python train.py --num_hidden_layers=8 --hidden_size=512 --num_attention_heads=8 --num_key_value_heads=8 --head_dim=64 --intermediate_size=1024 --vocab_size=8192 --hidden_act="swiglu" --norm="layernorm" --norm_place="pre" --norm_eps=1e-05 --positions="learned" --qk_norm=false --attn_scale=0.125 --bias="none" --tie_word_embeddings=false --parallel_block=false --init="normal" --init_std_qkv=0.0246 --init_std_o=0.00614 --init_std_up=0.0246 --init_std_down=0.00614 --optimizer="adam_atan2" --learning_rate=0.000543 --beta1=0.9 --beta2=0.99 --weight_decay=0.24 --lr_head=0.00517 --max_grad_norm=2.0 --warmup_steps=390 --schedule="wsd" --decay_fraction=0.668 --decay_shape="linear" --final_lr_fraction=0.05 --batch_tokens=65536 --max_seq_len=1024 --doc_mask=true --train_tokens=834500000 --max_steps=12734 --dataset="wikipedia_en"
Each number is 50 + 10 x the weight over its row's rms, rounded and kept within 0 to 99. Layers, rows and columns count from 0. The size before them is the row's rms in percent of the matrix's.

# layer 2 attention output (transposed), 512x512, rms 0.0305, rows 274-319, columns 384-447
140:39 55 57 60 42 53 43 32 42 57 56 51 40 40 71 57 42 54 47 41 46 40 61 42 53 55 45 43 46 48 76 52 38 62 64 34 49 56 57 58 23 52 51 48 51 51 59 45 56 62 54 69 35 46 50 56 54 55 51 51 64 57 60 66
079:38 50 52 53 51 54 52 35 55 45 59 56 41 58 73 53 42 67 39 59 41 48 60 50 49 33 41 40 52 44 73 58 34 54 69 76 54 53 74 58 36 43 64 44 46 42 67 46 53 87 54 69 37 33 49 65 49 52 57 46 59 44 47 50
066:42 68 45 56 60 45 60 99 34 44 39 44 60 35 38 61 49 38 37 65 40 45 43 55 52 45 58 49 49 40 55 65 50 52 40 64 40 65 63 49 52 59 53 55 40 50 36 52 46 29 51 51 51 30 43 36 63 39 48 62 57 28 58 51
123:46 60 49 46 61 56 36 84 48 57 56 59 50 60 43 62 31 51 65 39 22 57 46 57 57 46 54 43 38 45 61 58 36 51 57 28 46 60 45 57 31 66 54 45 54 51 54 60 46 59 49 61 44 44 53 46 67 50 51 54 66 32 46 66
101:68 21 54 36 21 55 51 00 58 46 60 43 50 63 44 43 53 60 73 57 54 63 51 52 33 46 44 57 53 51 40 40 50 45 47 36 51 41 43 49 64 48 59 49 45 43 48 50 51 50 58 46 60 66 58 49 38 55 51 55 66 46 48 35
081:24 58 48 49 56 46 47 42 50 46 45 51 34 45 48 47 37 74 35 52 57 28 45 44 53 55 38 54 56 55 60 55 52 61 44 45 43 55 57 64 33 52 40 46 48 51 59 48 41 47 48 49 57 38 46 57 40 47 45 41 54 33 58 60
124:55 54 50 51 43 36 44 07 42 52 57 55 47 51 66 57 58 42 47 34 33 57 49 56 72 56 48 41 44 38 58 51 44 45 65 48 52 59 68 53 40 42 65 47 58 50 50 55 58 53 56 73 30 43 45 59 56 51 51 45 56 58 53 55
108:63 61 54 57 42 39 35 15 40 52 63 48 48 53 56 68 44 53 54 42 34 59 44 52 56 53 49 46 45 47 53 60 43 39 57 37 49 61 54 65 55 49 51 46 51 52 45 58 54 55 59 54 36 44 53 50 56 53 49 39 64 49 45 64
095:48 55 52 52 57 54 51 88 52 52 52 49 44 48 57 47 76 51 43 52 51 39 53 49 52 52 47 51 51 52 58 53 48 51 50 49 47 52 50 57 42 50 50 46 50 54 48 35 50 39 51 55 48 99 55 49 49 53 47 45 49 49 56 54
101:48 52 47 54 55 50 43 86 42 57 49 58 58 38 61 62 43 38 59 45 27 58 57 66 66 47 41 41 48 36 67 45 48 63 65 49 52 55 50 29 42 61 53 49 53 56 48 55 62 39 43 69 31 52 49 59 56 54 69 37 39 60 55 51
135:49 41 53 40 53 42 53 69 54 49 48 44 59 38 53 46 58 40 51 65 56 49 43 52 51 38 52 54 53 44 45 36 65 58 37 63 42 46 50 45 58 40 57 53 40 57 54 39 54 43 41 36 71 58 41 50 47 40 51 51 29 47 41 36
127:50 58 52 55 50 33 45 40 43 53 50 36 54 31 72 60 47 42 43 44 41 53 56 41 63 60 50 54 33 43 60 60 59 55 57 35 53 65 62 61 25 51 50 47 45 52 43 48 50 56 57 61 35 42 39 57 58 51 48 39 60 50 54 67
134:40 49 51 47 56 47 39 22 57 49 53 40 46 40 45 53 58 50 48 72 72 42 51 39 52 44 62 49 47 57 58 53 49 59 56 54 37 49 63 54 33 39 68 53 39 60 53 36 48 64 54 48 53 42 41 62 62 39 44 62 47 42 49 46
133:42 43 50 44 55 51 55 49 57 47 43 37 42 48 33 38 47 66 48 68 79 41 47 34 34 42 57 51 51 65 41 58 51 55 44 66 43 44 57 56 48 47 52 60 44 48 53 35 46 59 56 40 55 49 51 56 48 48 48 54 56 38 51 49
083:59 77 55 60 45 49 64 97 49 53 51 33 75 41 57 70 66 34 73 59 46 64 57 38 49 63 55 56 46 55 39 51 58 43 38 53 39 46 42 42 40 74 43 52 43 58 56 46 51 33 47 39 44 27 49 40 46 43 51 51 64 72 38 57
137:41 51 42 46 60 64 53 99 55 49 43 52 52 48 46 36 55 46 57 62 61 55 47 48 58 44 59 42 54 45 52 46 54 55 46 58 38 44 56 41 44 51 50 59 60 50 54 38 56 39 38 57 52 54 44 62 48 39 56 49 25 48 43 41
119:40 46 44 48 55 64 50 99 49 54 41 54 47 43 67 40 25 60 33 52 45 45 50 47 52 45 37 52 56 45 58 48 48 51 53 50 57 53 69 57 53 44 39 49 46 54 59 53 44 47 42 60 61 45 48 58 36 52 67 46 48 43 55 48
111:69 40 46 44 46 59 46 54 61 43 61 46 48 56 54 37 41 55 57 57 54 63 60 53 23 42 40 38 37 67 43 65 37 45 62 76 48 38 63 48 53 45 55 56 46 44 46 55 62 52 53 53 39 46 59 54 43 59 55 50 66 41 40 50
097:43 39 40 49 52 63 66 79 54 49 49 56 41 55 43 35 38 72 47 53 76 45 47 32 44 53 55 46 54 64 46 62 40 49 40 66 46 49 60 53 55 42 46 49 55 49 46 28 45 38 52 55 47 41 72 60 43 53 45 52 48 47 46 51
114:27 45 41 51 66 51 50 70 51 51 41 43 65 34 41 46 51 48 42 54 56 49 57 58 54 39 47 50 54 42 66 47 62 49 45 54 48 56 49 39 51 67 46 50 41 44 52 43 45 57 44 43 65 56 28 56 62 44 61 61 24 44 55 39
111:59 61 58 56 33 45 46 00 44 49 62 56 45 56 68 73 58 41 65 40 33 61 52 49 46 59 48 55 43 46 49 40 48 47 52 37 52 52 39 48 35 54 60 43 45 46 52 58 48 55 49 56 42 59 51 35 48 48 45 48 65 57 46 54
137:53 44 53 34 50 71 44 66 67 50 53 60 45 72 37 28 50 66 64 66 67 47 49 47 31 37 56 38 54 63 47 51 38 54 53 62 43 37 61 48 44 41 71 41 47 56 62 39 45 62 47 53 54 49 55 55 48 43 47 64 61 44 42 36
130:72 53 40 46 46 54 60 23 47 47 54 66 59 65 56 46 48 51 28 45 43 57 41 63 54 51 59 44 56 37 40 57 40 35 54 57 53 45 65 47 76 33 58 50 53 37 41 69 30 41 56 43 51 52 52 28 49 43 58 51 44 48 42 42
112:46 52 37 56 47 55 54 00 52 60 41 47 54 57 35 60 68 45 57 28 64 63 62 57 51 58 55 57 38 70 35 56 48 43 45 52 66 47 29 44 66 44 49 53 55 52 45 61 54 42 41 46 60 55 48 32 60 49 53 41 42 73 43 45
115:30 43 47 41 53 51 56 11 49 46 42 67 35 51 44 38 23 62 33 44 45 44 43 54 49 45 47 51 54 40 60 57 34 53 68 40 53 65 62 54 50 51 53 56 54 38 40 69 40 74 56 61 45 52 50 50 54 62 57 51 53 30 64 56
097:40 44 50 42 43 37 40 00 59 43 60 53 56 65 36 51 64 48 44 52 57 47 54 65 50 45 34 51 49 60 46 44 52 53 49 67 51 41 51 44 59 45 51 38 51 42 55 58 46 44 54 47 60 64 54 28 51 54 50 44 55 49 39 38
139:53 63 59 63 45 55 46 48 47 54 54 56 46 51 67 58 38 45 55 38 31 49 46 44 60 55 56 42 46 39 66 61 44 47 64 31 53 59 55 62 30 55 53 46 51 44 53 54 53 56 47 71 31 46 51 52 54 48 47 49 60 56 53 60
142:70 34 46 47 43 48 62 25 37 52 46 54 59 51 58 52 58 35 39 39 39 69 55 61 51 56 50 56 45 45 33 50 43 38 43 53 66 55 54 47 75 46 38 53 54 43 42 58 57 48 53 50 54 53 52 48 47 55 56 46 40 68 49 36
095:39 42 47 63 43 47 44 11 58 57 48 49 53 54 51 48 34 53 40 44 58 47 59 58 57 46 39 46 48 42 57 48 42 55 62 34 62 55 42 51 51 56 49 44 47 30 47 65 42 63 56 38 60 58 40 48 49 62 54 51 39 40 58 58
099:44 58 56 60 44 53 46 30 45 47 52 52 55 46 70 58 31 63 46 51 42 40 50 49 59 57 33 42 48 46 75 53 41 59 63 50 49 53 61 52 32 39 51 38 35 46 60 56 47 55 43 71 44 16 51 58 39 43 50 55 60 43 50 50
104:28 59 47 56 46 50 58 30 39 49 50 44 44 45 37 61 39 56 43 56 49 44 49 48 55 59 45 59 47 51 67 57 41 52 53 32 39 60 51 51 32 68 45 52 43 49 46 56 50 61 54 52 35 35 48 58 55 55 39 56 63 47 57 63
123:68 56 61 59 36 39 50 39 47 56 54 36 63 41 64 68 56 32 59 36 36 63 60 45 51 60 53 60 43 39 40 44 61 33 42 35 58 47 37 46 49 62 35 52 37 51 39 59 54 42 49 35 43 51 46 31 49 45 44 44 63 73 47 54
095:48 50 50 47 48 52 49 02 54 46 54 52 52 45 50 48 44 50 46 53 60 47 53 53 55 53 51 45 54 45 57 52 47 58 56 53 50 49 47 49 47 45 57 54 52 46 47 46 47 56 51 60 48 56 49 59 52 41 50 59 44 48 53 49
102:46 58 43 52 66 66 47 76 49 60 39 61 40 58 45 45 30 54 62 34 40 56 47 56 66 56 63 44 37 51 58 66 33 38 62 30 48 61 44 56 36 56 44 61 58 48 33 53 49 54 42 66 34 42 62 53 57 54 54 42 48 41 56 68
078:51 46 58 65 49 42 42 44 34 54 47 38 47 33 46 43 47 54 24 67 58 42 58 42 52 48 43 53 42 46 56 59 47 50 55 48 54 57 63 66 47 46 55 38 46 49 47 39 58 64 63 61 46 54 42 55 53 52 42 58 59 54 67 45
127:55 57 40 51 52 44 45 00 54 44 56 60 59 61 41 52 65 49 59 53 53 61 31 52 70 56 66 43 53 41 40 56 43 42 48 62 45 57 57 48 58 41 83 45 59 42 41 43 41 51 42 51 52 55 44 52 54 21 49 58 37 47 30 26
135:47 45 43 46 54 55 49 85 57 48 46 49 59 56 26 48 65 38 68 44 54 57 46 57 59 46 62 52 50 44 37 41 61 48 42 46 46 44 39 38 60 61 46 54 56 57 40 47 51 40 38 38 68 52 42 44 62 42 42 52 34 51 42 46
099:36 40 51 48 62 55 51 48 51 58 53 64 39 51 46 53 62 57 51 47 58 34 47 41 37 43 51 56 63 62 41 42 46 53 42 50 53 46 57 53 47 40 58 56 54 74 72 34 46 57 49 50 57 55 55 63 42 50 57 45 55 54 48 54
136:56 74 52 66 43 55 36 62 47 56 54 51 47 54 65 60 46 57 56 50 40 46 50 44 63 61 48 37 41 48 65 68 42 45 64 52 47 55 54 62 29 56 63 45 49 56 50 53 59 51 55 67 30 35 50 55 56 45 46 49 64 55 46 61
119:40 42 45 45 56 42 52 15 46 56 46 48 44 37 52 50 36 50 25 59 45 40 54 51 44 50 36 53 36 49 58 56 52 55 59 54 56 58 54 51 38 44 55 51 40 44 56 66 54 60 65 54 46 48 55 54 51 72 55 46 62 43 59 55
142:46 32 42 34 54 53 59 25 57 54 41 56 48 58 30 42 59 39 58 46 47 60 48 58 45 42 57 57 50 55 35 41 51 48 50 53 51 49 42 38 65 49 43 58 60 52 48 48 52 46 48 42 62 64 54 51 52 57 57 38 43 50 47 49
102:58 47 62 56 44 25 46 00 42 51 52 33 47 48 52 67 77 38 41 36 53 52 57 48 45 49 48 56 43 65 33 60 45 35 48 50 57 55 41 58 53 44 53 55 34 47 35 41 63 66 62 29 49 45 42 42 49 51 38 53 64 54 41 48
086:49 49 50 50 42 39 46 15 48 52 51 41 56 46 43 53 20 46 49 62 60 46 52 45 45 50 51 47 47 50 44 52 58 50 47 42 57 53 50 50 49 46 51 56 44 54 50 54 54 66 59 40 59 00 41 52 51 49 48 53 48 55 50 48
076:46 71 43 59 58 49 47 46 49 48 51 43 51 41 66 57 48 42 53 41 54 42 53 39 64 74 48 53 37 56 59 65 51 61 48 51 48 52 46 58 22 54 34 47 39 39 58 47 47 33 40 59 31 26 58 64 41 56 46 31 53 58 43 62
078:42 54 67 54 54 57 46 99 60 56 56 67 35 57 56 42 42 64 44 51 44 35 39 40 47 49 46 53 59 51 54 50 55 58 47 33 54 55 44 60 37 45 54 44 53 49 60 41 42 65 48 51 50 99 57 58 44 60 51 50 45 46 55 52
135:47 40 36 41 64 55 53 70 61 47 39 44 61 45 38 37 58 42 54 50 63 60 49 56 50 42 60 49 50 47 43 51 53 54 44 64 44 46 50 37 58 52 42 60 54 41 40 43 48 43 38 41 60 53 43 57 53 42 57 50 27 49 43 42
# layer 2 attention value, 512x512, rms 0.0438, rows 275-319, columns 384-447
075:53 54 74 54 32 39 52 49 40 48 45 53 52 50 32 57 43 55 48 47 47 59 29 60 42 50 45 58 54 62 45 39 40 47 45 35 49 48 43 51 62 45 26 33 56 55 31 47 68 54 59 63 44 48 29 50 53 72 45 55 48 35 46 60
073:53 41 41 52 48 61 45 49 76 49 45 51 35 59 51 31 53 57 54 54 58 48 57 57 38 45 54 53 64 68 41 32 49 33 61 39 56 54 37 44 49 40 55 42 59 45 37 52 41 47 54 34 58 50 54 58 53 42 54 53 39 50 61 45
131:35 52 60 53 67 52 42 49 60 44 43 34 53 41 52 61 46 59 56 61 55 46 50 54 45 58 42 40 23 43 45 44 56 36 61 53 62 47 54 50 49 45 24 55 66 36 49 55 48 54 51 46 56 50 37 49 47 54 57 49 55 48 63 53
107:54 63 56 57 50 55 52 51 17 51 45 55 63 35 51 51 53 31 37 47 47 41 29 73 61 46 46 46 46 54 47 54 48 55 41 66 34 60 62 57 46 50 33 38 36 47 38 55 51 50 49 63 41 52 40 42 57 55 41 68 27 63 56 59
081:69 38 58 32 35 36 44 46 50 42 55 41 53 53 46 49 41 37 55 51 56 74 63 33 46 47 50 46 54 52 48 48 54 48 40 54 58 48 43 58 56 40 59 48 40 39 40 49 46 60 63 36 37 49 40 49 64 60 59 41 72 51 67 38
126:43 43 63 42 68 50 52 48 49 52 33 39 56 55 49 63 44 59 48 53 43 49 55 56 28 55 48 60 31 52 49 57 48 56 47 54 48 52 51 50 79 52 37 48 66 37 27 49 43 53 50 39 44 51 58 41 51 53 78 46 56 33 35 60
113:33 48 59 40 73 46 50 50 58 62 33 48 55 58 31 57 51 56 55 51 49 47 44 58 45 59 48 59 31 38 44 50 54 53 57 57 59 44 56 45 58 49 31 38 70 49 44 57 40 53 55 46 57 50 48 46 60 50 68 56 45 47 42 49
072:49 58 52 53 28 46 56 48 54 52 50 38 54 52 48 64 54 56 76 48 54 50 48 28 38 51 42 52 52 51 59 62 42 38 38 50 59 51 58 45 62 55 36 63 51 47 58 45 65 47 49 43 52 62 35 40 44 66 36 43 53 36 41 45
108:55 49 45 50 58 56 45 49 49 58 41 43 54 57 45 63 56 69 50 51 54 44 50 38 39 50 49 49 27 51 47 58 49 46 36 51 47 47 70 70 61 64 54 55 51 26 37 43 43 50 34 40 35 51 57 31 38 55 38 40 59 42 49 52
144:54 48 31 55 25 54 52 50 29 47 60 62 35 65 47 43 53 47 36 47 58 42 39 47 47 48 65 50 59 69 57 45 49 59 57 43 36 59 37 54 41 70 55 48 30 45 54 55 63 47 52 54 33 49 50 45 32 49 34 58 54 52 53 43
130:46 47 61 41 55 47 54 50 66 47 38 44 41 69 39 57 54 65 61 49 47 50 59 39 33 60 41 46 46 56 55 50 37 42 45 56 66 38 45 42 73 41 44 62 59 28 40 50 44 54 56 46 37 48 52 45 49 52 73 31 69 32 47 50
142:56 51 50 47 32 37 50 50 70 49 61 40 32 67 49 41 50 54 45 45 46 57 47 45 43 48 35 47 72 64 52 39 49 37 42 41 55 38 36 48 58 52 51 48 43 51 46 55 65 47 70 53 53 49 50 54 35 53 59 40 47 38 39 44
141:58 53 54 48 34 39 50 50 64 54 71 55 37 57 45 38 51 39 47 45 49 59 55 39 60 43 37 45 79 57 59 49 56 27 40 42 57 53 33 36 32 43 51 47 47 69 55 56 60 44 54 55 69 50 50 57 51 58 37 49 42 62 51 36
081:43 51 25 37 55 41 55 51 58 48 37 48 28 54 47 32 53 64 34 48 63 40 30 60 49 42 58 53 45 57 56 42 42 51 59 50 66 51 31 53 58 42 81 50 53 45 36 47 21 47 45 58 65 51 57 58 59 34 54 69 41 46 50 47
153:57 52 32 46 33 29 52 50 49 46 61 53 44 54 48 58 50 50 37 52 55 30 44 40 40 49 54 57 60 54 60 52 51 49 46 47 60 53 35 61 46 48 76 63 30 41 54 48 70 47 52 37 49 48 58 42 35 51 33 37 62 60 54 47
131:50 49 45 57 46 48 49 51 43 41 57 69 59 64 37 62 48 44 67 63 55 47 28 50 45 62 62 43 40 63 46 50 56 48 53 50 45 63 41 45 50 57 59 39 50 38 65 53 59 45 51 25 41 52 54 39 58 78 37 44 66 62 45 47
120:35 52 55 69 51 45 46 51 31 53 40 65 44 54 38 47 54 55 40 43 37 34 14 61 53 47 45 56 53 50 52 29 56 35 42 42 69 55 54 40 47 47 47 32 81 56 43 56 56 50 50 62 69 53 44 42 52 58 31 59 33 68 46 50
110:59 60 64 53 38 49 39 51 54 59 60 47 40 54 38 37 51 45 50 46 50 51 55 38 52 45 49 60 60 40 55 47 54 24 54 46 67 52 32 35 42 42 68 32 73 66 57 51 50 54 56 49 76 50 42 44 55 57 39 46 53 55 57 48
118:63 51 40 50 27 56 54 48 46 40 66 52 34 59 49 46 54 45 52 56 50 43 42 34 49 45 69 41 44 58 42 42 51 57 49 42 45 37 53 62 48 54 50 62 39 46 54 48 68 46 56 42 39 49 56 41 35 55 17 41 68 41 50 50
121:53 39 65 41 65 44 49 48 37 56 36 34 63 47 56 47 48 42 42 43 48 43 52 63 55 56 49 43 47 42 46 48 46 61 56 63 49 43 64 54 66 57 34 53 51 43 24 52 50 57 67 59 43 52 46 57 62 48 67 46 51 41 48 65
146:50 50 55 70 33 47 41 51 37 55 57 62 40 49 53 52 51 52 40 52 44 48 27 69 58 45 38 51 73 53 49 51 56 39 49 38 49 51 46 38 38 55 40 40 53 64 64 51 71 46 57 63 90 50 39 55 49 56 38 61 35 57 47 51
128:44 45 57 53 64 69 39 51 26 54 39 49 63 41 53 52 58 51 55 54 48 52 37 80 56 47 38 56 37 53 45 31 53 62 59 39 53 57 56 37 50 56 27 42 58 69 38 47 61 51 48 60 68 48 49 59 63 47 60 57 42 43 50 59
114:48 47 58 48 58 49 48 52 39 41 47 56 53 51 50 34 55 45 56 55 40 24 44 46 60 46 62 50 43 43 64 43 52 78 49 51 42 41 58 58 42 48 65 69 51 63 42 45 44 50 39 43 41 50 47 43 46 27 55 68 34 56 61 50
123:65 53 61 58 56 60 41 51 51 52 52 15 61 48 60 66 51 33 59 58 36 68 61 47 46 45 47 40 38 53 37 40 52 33 46 53 37 50 61 45 55 53 10 39 59 63 45 49 46 42 56 53 57 49 59 54 62 68 41 36 50 48 59 63
109:69 39 63 53 55 61 58 49 26 45 41 49 55 48 61 50 53 33 46 36 40 48 44 59 50 42 59 60 44 59 49 40 48 53 38 41 47 59 57 55 58 54 44 49 43 55 16 45 60 52 53 62 44 57 43 50 49 52 41 60 30 56 52 47
138:39 50 53 40 68 42 46 51 63 57 38 37 62 50 42 61 50 55 57 60 50 59 60 56 44 63 35 56 39 48 45 50 46 37 51 61 55 42 66 43 70 51 34 50 53 44 42 52 45 49 65 47 63 54 55 54 60 56 74 32 60 29 49 59
134:38 50 43 57 64 63 53 51 37 54 32 55 63 41 56 56 52 50 50 48 48 37 47 68 41 55 74 59 28 43 49 44 45 75 62 46 37 57 55 44 42 49 51 38 50 50 50 50 36 46 27 49 38 52 53 43 45 40 57 60 47 43 46 60
108:53 49 54 47 49 63 52 50 28 54 42 53 58 39 54 53 45 40 58 51 42 57 38 58 54 55 42 51 22 69 36 49 58 53 35 63 36 45 81 43 60 53 09 41 39 63 61 47 64 53 33 71 30 53 54 48 55 59 32 53 51 41 48 46
091:57 43 57 37 49 38 50 48 49 44 26 40 47 66 46 36 44 40 36 50 49 57 40 59 41 53 49 47 58 60 39 37 49 38 48 50 39 52 50 39 74 52 63 28 49 43 42 46 44 55 75 45 43 47 45 58 59 68 73 40 60 43 50 59
102:60 51 56 40 68 43 50 49 64 51 46 35 50 54 47 45 48 48 50 41 45 65 63 40 50 52 55 52 54 51 33 45 62 38 37 63 44 51 54 53 65 31 47 52 60 48 43 46 38 44 59 58 49 55 63 54 61 56 63 35 55 49 47 58
123:35 38 34 58 72 54 60 50 49 51 22 70 56 51 56 44 48 50 49 44 54 41 32 63 63 54 52 45 35 49 57 45 49 74 57 54 39 52 74 53 68 58 49 51 57 41 54 53 37 49 34 59 31 46 55 58 48 36 55 52 55 43 44 59
075:59 48 56 52 44 39 54 48 31 54 71 38 44 47 47 50 61 45 46 37 39 64 55 48 54 56 52 54 52 58 38 40 55 47 19 45 51 55 41 58 45 37 24 50 66 68 56 54 65 46 54 61 37 45 21 41 62 70 46 38 43 49 45 64
114:42 62 54 38 62 47 37 52 68 50 57 34 48 28 49 52 53 54 64 60 40 50 62 28 42 52 35 49 38 37 54 56 56 47 49 59 61 37 56 43 49 44 36 55 63 42 66 52 41 44 46 34 65 48 46 40 59 52 58 43 60 51 68 54
071:51 41 53 49 45 59 54 49 61 70 35 50 49 74 44 43 50 48 66 35 55 66 53 47 24 58 47 47 61 60 45 34 48 26 58 54 52 54 58 46 62 51 33 58 41 46 36 56 52 49 61 46 46 52 45 53 47 53 57 44 50 44 34 41
133:51 49 56 15 46 46 47 51 34 53 44 36 43 54 51 40 53 45 43 49 48 37 55 67 50 51 45 65 51 52 54 35 49 54 64 40 51 45 33 48 66 54 41 60 41 57 42 45 77 48 73 59 64 54 63 52 45 47 66 39 43 47 64 64
134:47 58 35 50 42 51 51 52 44 35 61 59 56 40 52 50 51 58 38 58 56 43 56 48 45 41 58 51 50 43 52 56 53 58 59 50 52 42 51 67 41 45 52 72 35 46 66 54 62 50 46 51 47 50 53 51 34 20 42 55 46 54 56 42
103:59 42 52 52 40 47 57 49 64 48 66 41 54 44 58 55 45 50 47 60 56 43 59 47 52 35 61 53 57 42 55 53 58 59 58 44 53 50 40 48 42 59 66 55 60 51 44 53 49 54 52 50 59 48 53 42 42 50 30 66 50 40 35 42
135:38 45 64 36 56 36 55 50 63 55 35 34 43 54 43 50 50 64 56 47 53 60 57 54 41 63 39 51 48 46 48 44 55 28 48 52 62 52 46 47 67 41 44 49 67 44 41 47 40 51 70 48 66 51 52 48 57 60 76 40 57 39 50 53
122:56 46 68 57 55 67 43 48 45 49 47 36 45 65 58 52 52 56 55 44 41 72 57 41 47 57 48 47 48 60 40 38 47 32 39 45 52 56 62 43 56 50 29 34 60 49 25 51 27 57 45 61 43 52 41 43 44 59 54 54 55 42 45 51
141:53 53 52 66 57 55 46 50 33 43 62 50 51 35 57 68 50 53 40 57 43 33 44 49 52 40 67 57 43 46 53 56 56 77 43 46 48 42 54 56 33 55 62 58 40 37 49 51 47 51 27 58 35 50 50 44 34 41 35 68 45 59 53 43
112:38 44 34 54 53 55 66 50 65 59 40 67 53 49 48 36 49 53 33 47 48 41 52 41 48 60 56 51 65 37 55 50 45 66 71 45 48 50 49 34 54 50 61 52 74 59 54 57 30 48 42 66 31 47 63 54 43 44 58 49 34 49 38 46
062:45 37 41 41 67 52 58 51 48 61 36 52 33 57 74 35 53 43 29 52 52 75 50 54 54 64 62 57 54 49 49 21 42 58 58 55 38 41 34 36 54 41 60 23 56 58 44 43 16 43 43 56 43 42 66 65 55 37 68 61 49 39 37 45
074:52 52 59 27 52 41 50 49 56 39 48 46 43 56 39 34 46 59 39 59 43 52 50 28 40 60 38 54 65 33 52 50 48 36 42 56 71 41 39 54 62 39 85 45 53 60 31 50 30 46 56 41 61 52 45 48 60 51 69 42 57 43 62 46
081:54 50 58 54 32 42 47 50 51 56 72 38 51 50 49 71 49 53 67 62 46 55 64 30 63 53 51 41 58 42 58 55 50 34 51 57 53 51 51 49 47 67 33 60 42 56 61 48 65 52 53 67 56 51 36 39 60 66 34 48 62 41 52 56
145:52 51 37 52 36 50 53 50 38 42 66 67 39 50 50 50 52 52 45 57 47 36 41 45 48 42 55 53 52 59 54 49 58 48 37 40 61 48 41 61 31 49 69 59 31 56 62 48 68 48 43 47 43 47 51 39 28 38 30 51 49 55 59 41
# layer 2 attention query, 512x512, rms 0.0307, rows 320-328, columns 384-447
073:52 54 42 44 43 51 60 83 57 52 44 44 53 44 54 44 86 53 53 49 36 39 48 38 48 47 51 33 53 53 53 47 55 49 36 63 52 63 42 44 55 54 38 53 43 47 47 32 56 48 50 53 51 99 49 60 53 58 57 50 56 52 46 48
053:49 56 56 51 44 62 46 52 45 50 46 38 27 66 47 37 49 40 53 58 37 55 65 70 66 50 53 48 67 23 44 42 51 29 75 62 74 45 42 62 43 47 51 61 62 48 51 47 39 50 53 52 37 52 41 53 41 51 36 51 45 47 47 38
093:57 39 55 56 49 57 38 18 46 42 54 40 42 43 46 44 09 41 40 56 67 59 56 54 39 52 45 52 47 54 40 51 55 57 49 48 48 42 56 52 48 56 50 49 59 46 50 72 49 63 52 61 49 00 37 45 43 48 49 51 46 42 51 39
054:51 53 46 45 44 51 64 50 59 55 52 66 50 33 52 51 46 50 49 51 43 66 51 43 61 41 45 40 38 42 56 54 37 69 64 57 46 36 45 36 36 28 35 34 41 53 65 54 51 54 45 36 47 51 60 56 56 62 48 25 55 50 55 55
073:44 71 52 56 39 49 44 28 43 49 32 47 58 37 48 67 70 55 69 54 35 57 35 32 62 63 37 36 41 74 68 31 37 52 63 49 43 67 51 36 63 47 45 37 47 43 40 38 46 42 52 44 51 70 51 57 51 72 56 44 55 49 45 52
061:57 48 48 62 50 39 39 34 43 52 46 39 47 36 51 79 38 56 57 54 46 54 38 46 54 72 44 53 13 47 38 36 50 30 64 60 56 60 52 60 44 50 52 46 36 45 64 66 74 53 37 57 62 47 45 62 52 48 60 57 46 47 54 44
063:47 47 67 46 51 47 57 56 55 53 42 64 45 35 45 38 57 54 49 53 36 49 49 28 58 45 39 35 59 41 44 61 61 59 46 56 38 38 62 50 46 45 59 55 40 51 51 35 62 62 33 33 54 65 73 47 39 54 52 73 48 67 35 42
060:54 30 44 47 72 55 36 56 61 25 45 66 48 53 53 14 36 47 43 44 59 65 66 36 35 49 71 47 63 31 44 57 62 52 37 54 60 58 61 56 52 48 55 68 43 59 44 56 45 55 59 60 39 40 37 45 26 52 25 56 49 43 51 52
069:63 40 54 29 49 40 42 71 61 43 32 69 31 53 53 24 26 50 38 59 44 43 53 63 42 49 57 51 63 50 41 53 70 44 53 67 55 57 49 47 40 46 52 49 42 32 55 56 45 79 48 42 50 15 49 47 37 38 49 38 51 54 49 36
# layer 2 attention key, 512x512, rms 0.0327, rows 320-328, columns 384-447
076:72 42 40 54 65 36 52 50 53 39 51 51 52 54 59 36 47 50 34 48 43 30 38 72 59 47 55 66 59 55 54 44 45 42 48 58 47 49 71 40 59 60 64 56 48 39 42 50 50 46 66 46 35 50 51 56 60 52 54 55 63 67 50 59
063:53 60 50 60 55 41 45 55 48 08 55 30 59 45 40 50 50 65 45 43 36 42 42 46 55 49 51 49 56 60 65 55 44 32 42 56 45 43 50 30 58 59 76 50 49 51 36 44 40 45 30 71 75 47 46 52 67 60 30 49 60 63 53 66
117:37 48 44 48 39 55 50 36 57 43 51 54 46 24 56 67 77 50 63 59 52 57 42 41 63 51 41 57 40 46 59 44 36 45 59 49 38 70 45 48 58 44 49 56 54 67 73 43 52 37 49 65 61 64 64 61 53 42 45 55 63 42 39 56
069:45 48 44 17 42 58 29 55 67 60 59 44 42 47 38 44 59 61 51 41 58 48 55 53 49 42 58 56 45 53 40 75 45 50 51 47 55 48 41 59 60 47 35 44 35 56 45 51 34 48 59 54 49 53 23 52 43 38 51 62 63 57 55 46
087:59 56 48 37 53 50 60 40 52 41 50 58 57 45 47 54 48 35 49 50 41 28 57 54 51 44 46 29 44 41 54 38 57 48 53 40 42 42 45 83 46 46 50 49 51 64 46 42 45 43 42 45 44 59 60 59 41 29 55 29 43 31 56 47
071:55 59 59 56 31 81 54 41 49 42 57 83 43 42 43 61 45 37 66 42 47 45 45 51 52 47 43 22 32 69 39 38 50 66 62 37 55 47 42 68 56 48 42 45 45 48 62 62 48 50 42 52 57 49 38 41 37 40 50 53 34 53 49 54
068:53 50 48 53 59 53 68 38 52 43 57 45 58 58 56 44 32 40 38 56 36 32 52 46 59 54 53 47 58 68 56 50 36 30 31 57 40 45 73 51 53 63 56 52 49 43 42 49 45 57 58 42 40 54 82 53 38 49 49 49 61 64 51 41
072:53 51 61 55 61 52 27 54 55 47 67 38 38 45 55 62 42 59 58 44 67 58 45 56 31 47 56 64 39 37 52 56 54 51 39 56 63 50 59 19 51 45 53 53 47 57 59 53 67 48 56 60 51 49 47 34 45 62 52 60 55 59 47 43
068:60 56 46 55 62 57 43 43 46 39 34 25 67 67 43 52 48 53 46 45 43 39 51 71 46 57 45 58 56 60 55 63 42 31 41 61 47 53 58 24 58 52 73 38 31 57 56 55 64 55 44 45 46 50 58 31 50 49 33 56 62 66 55 53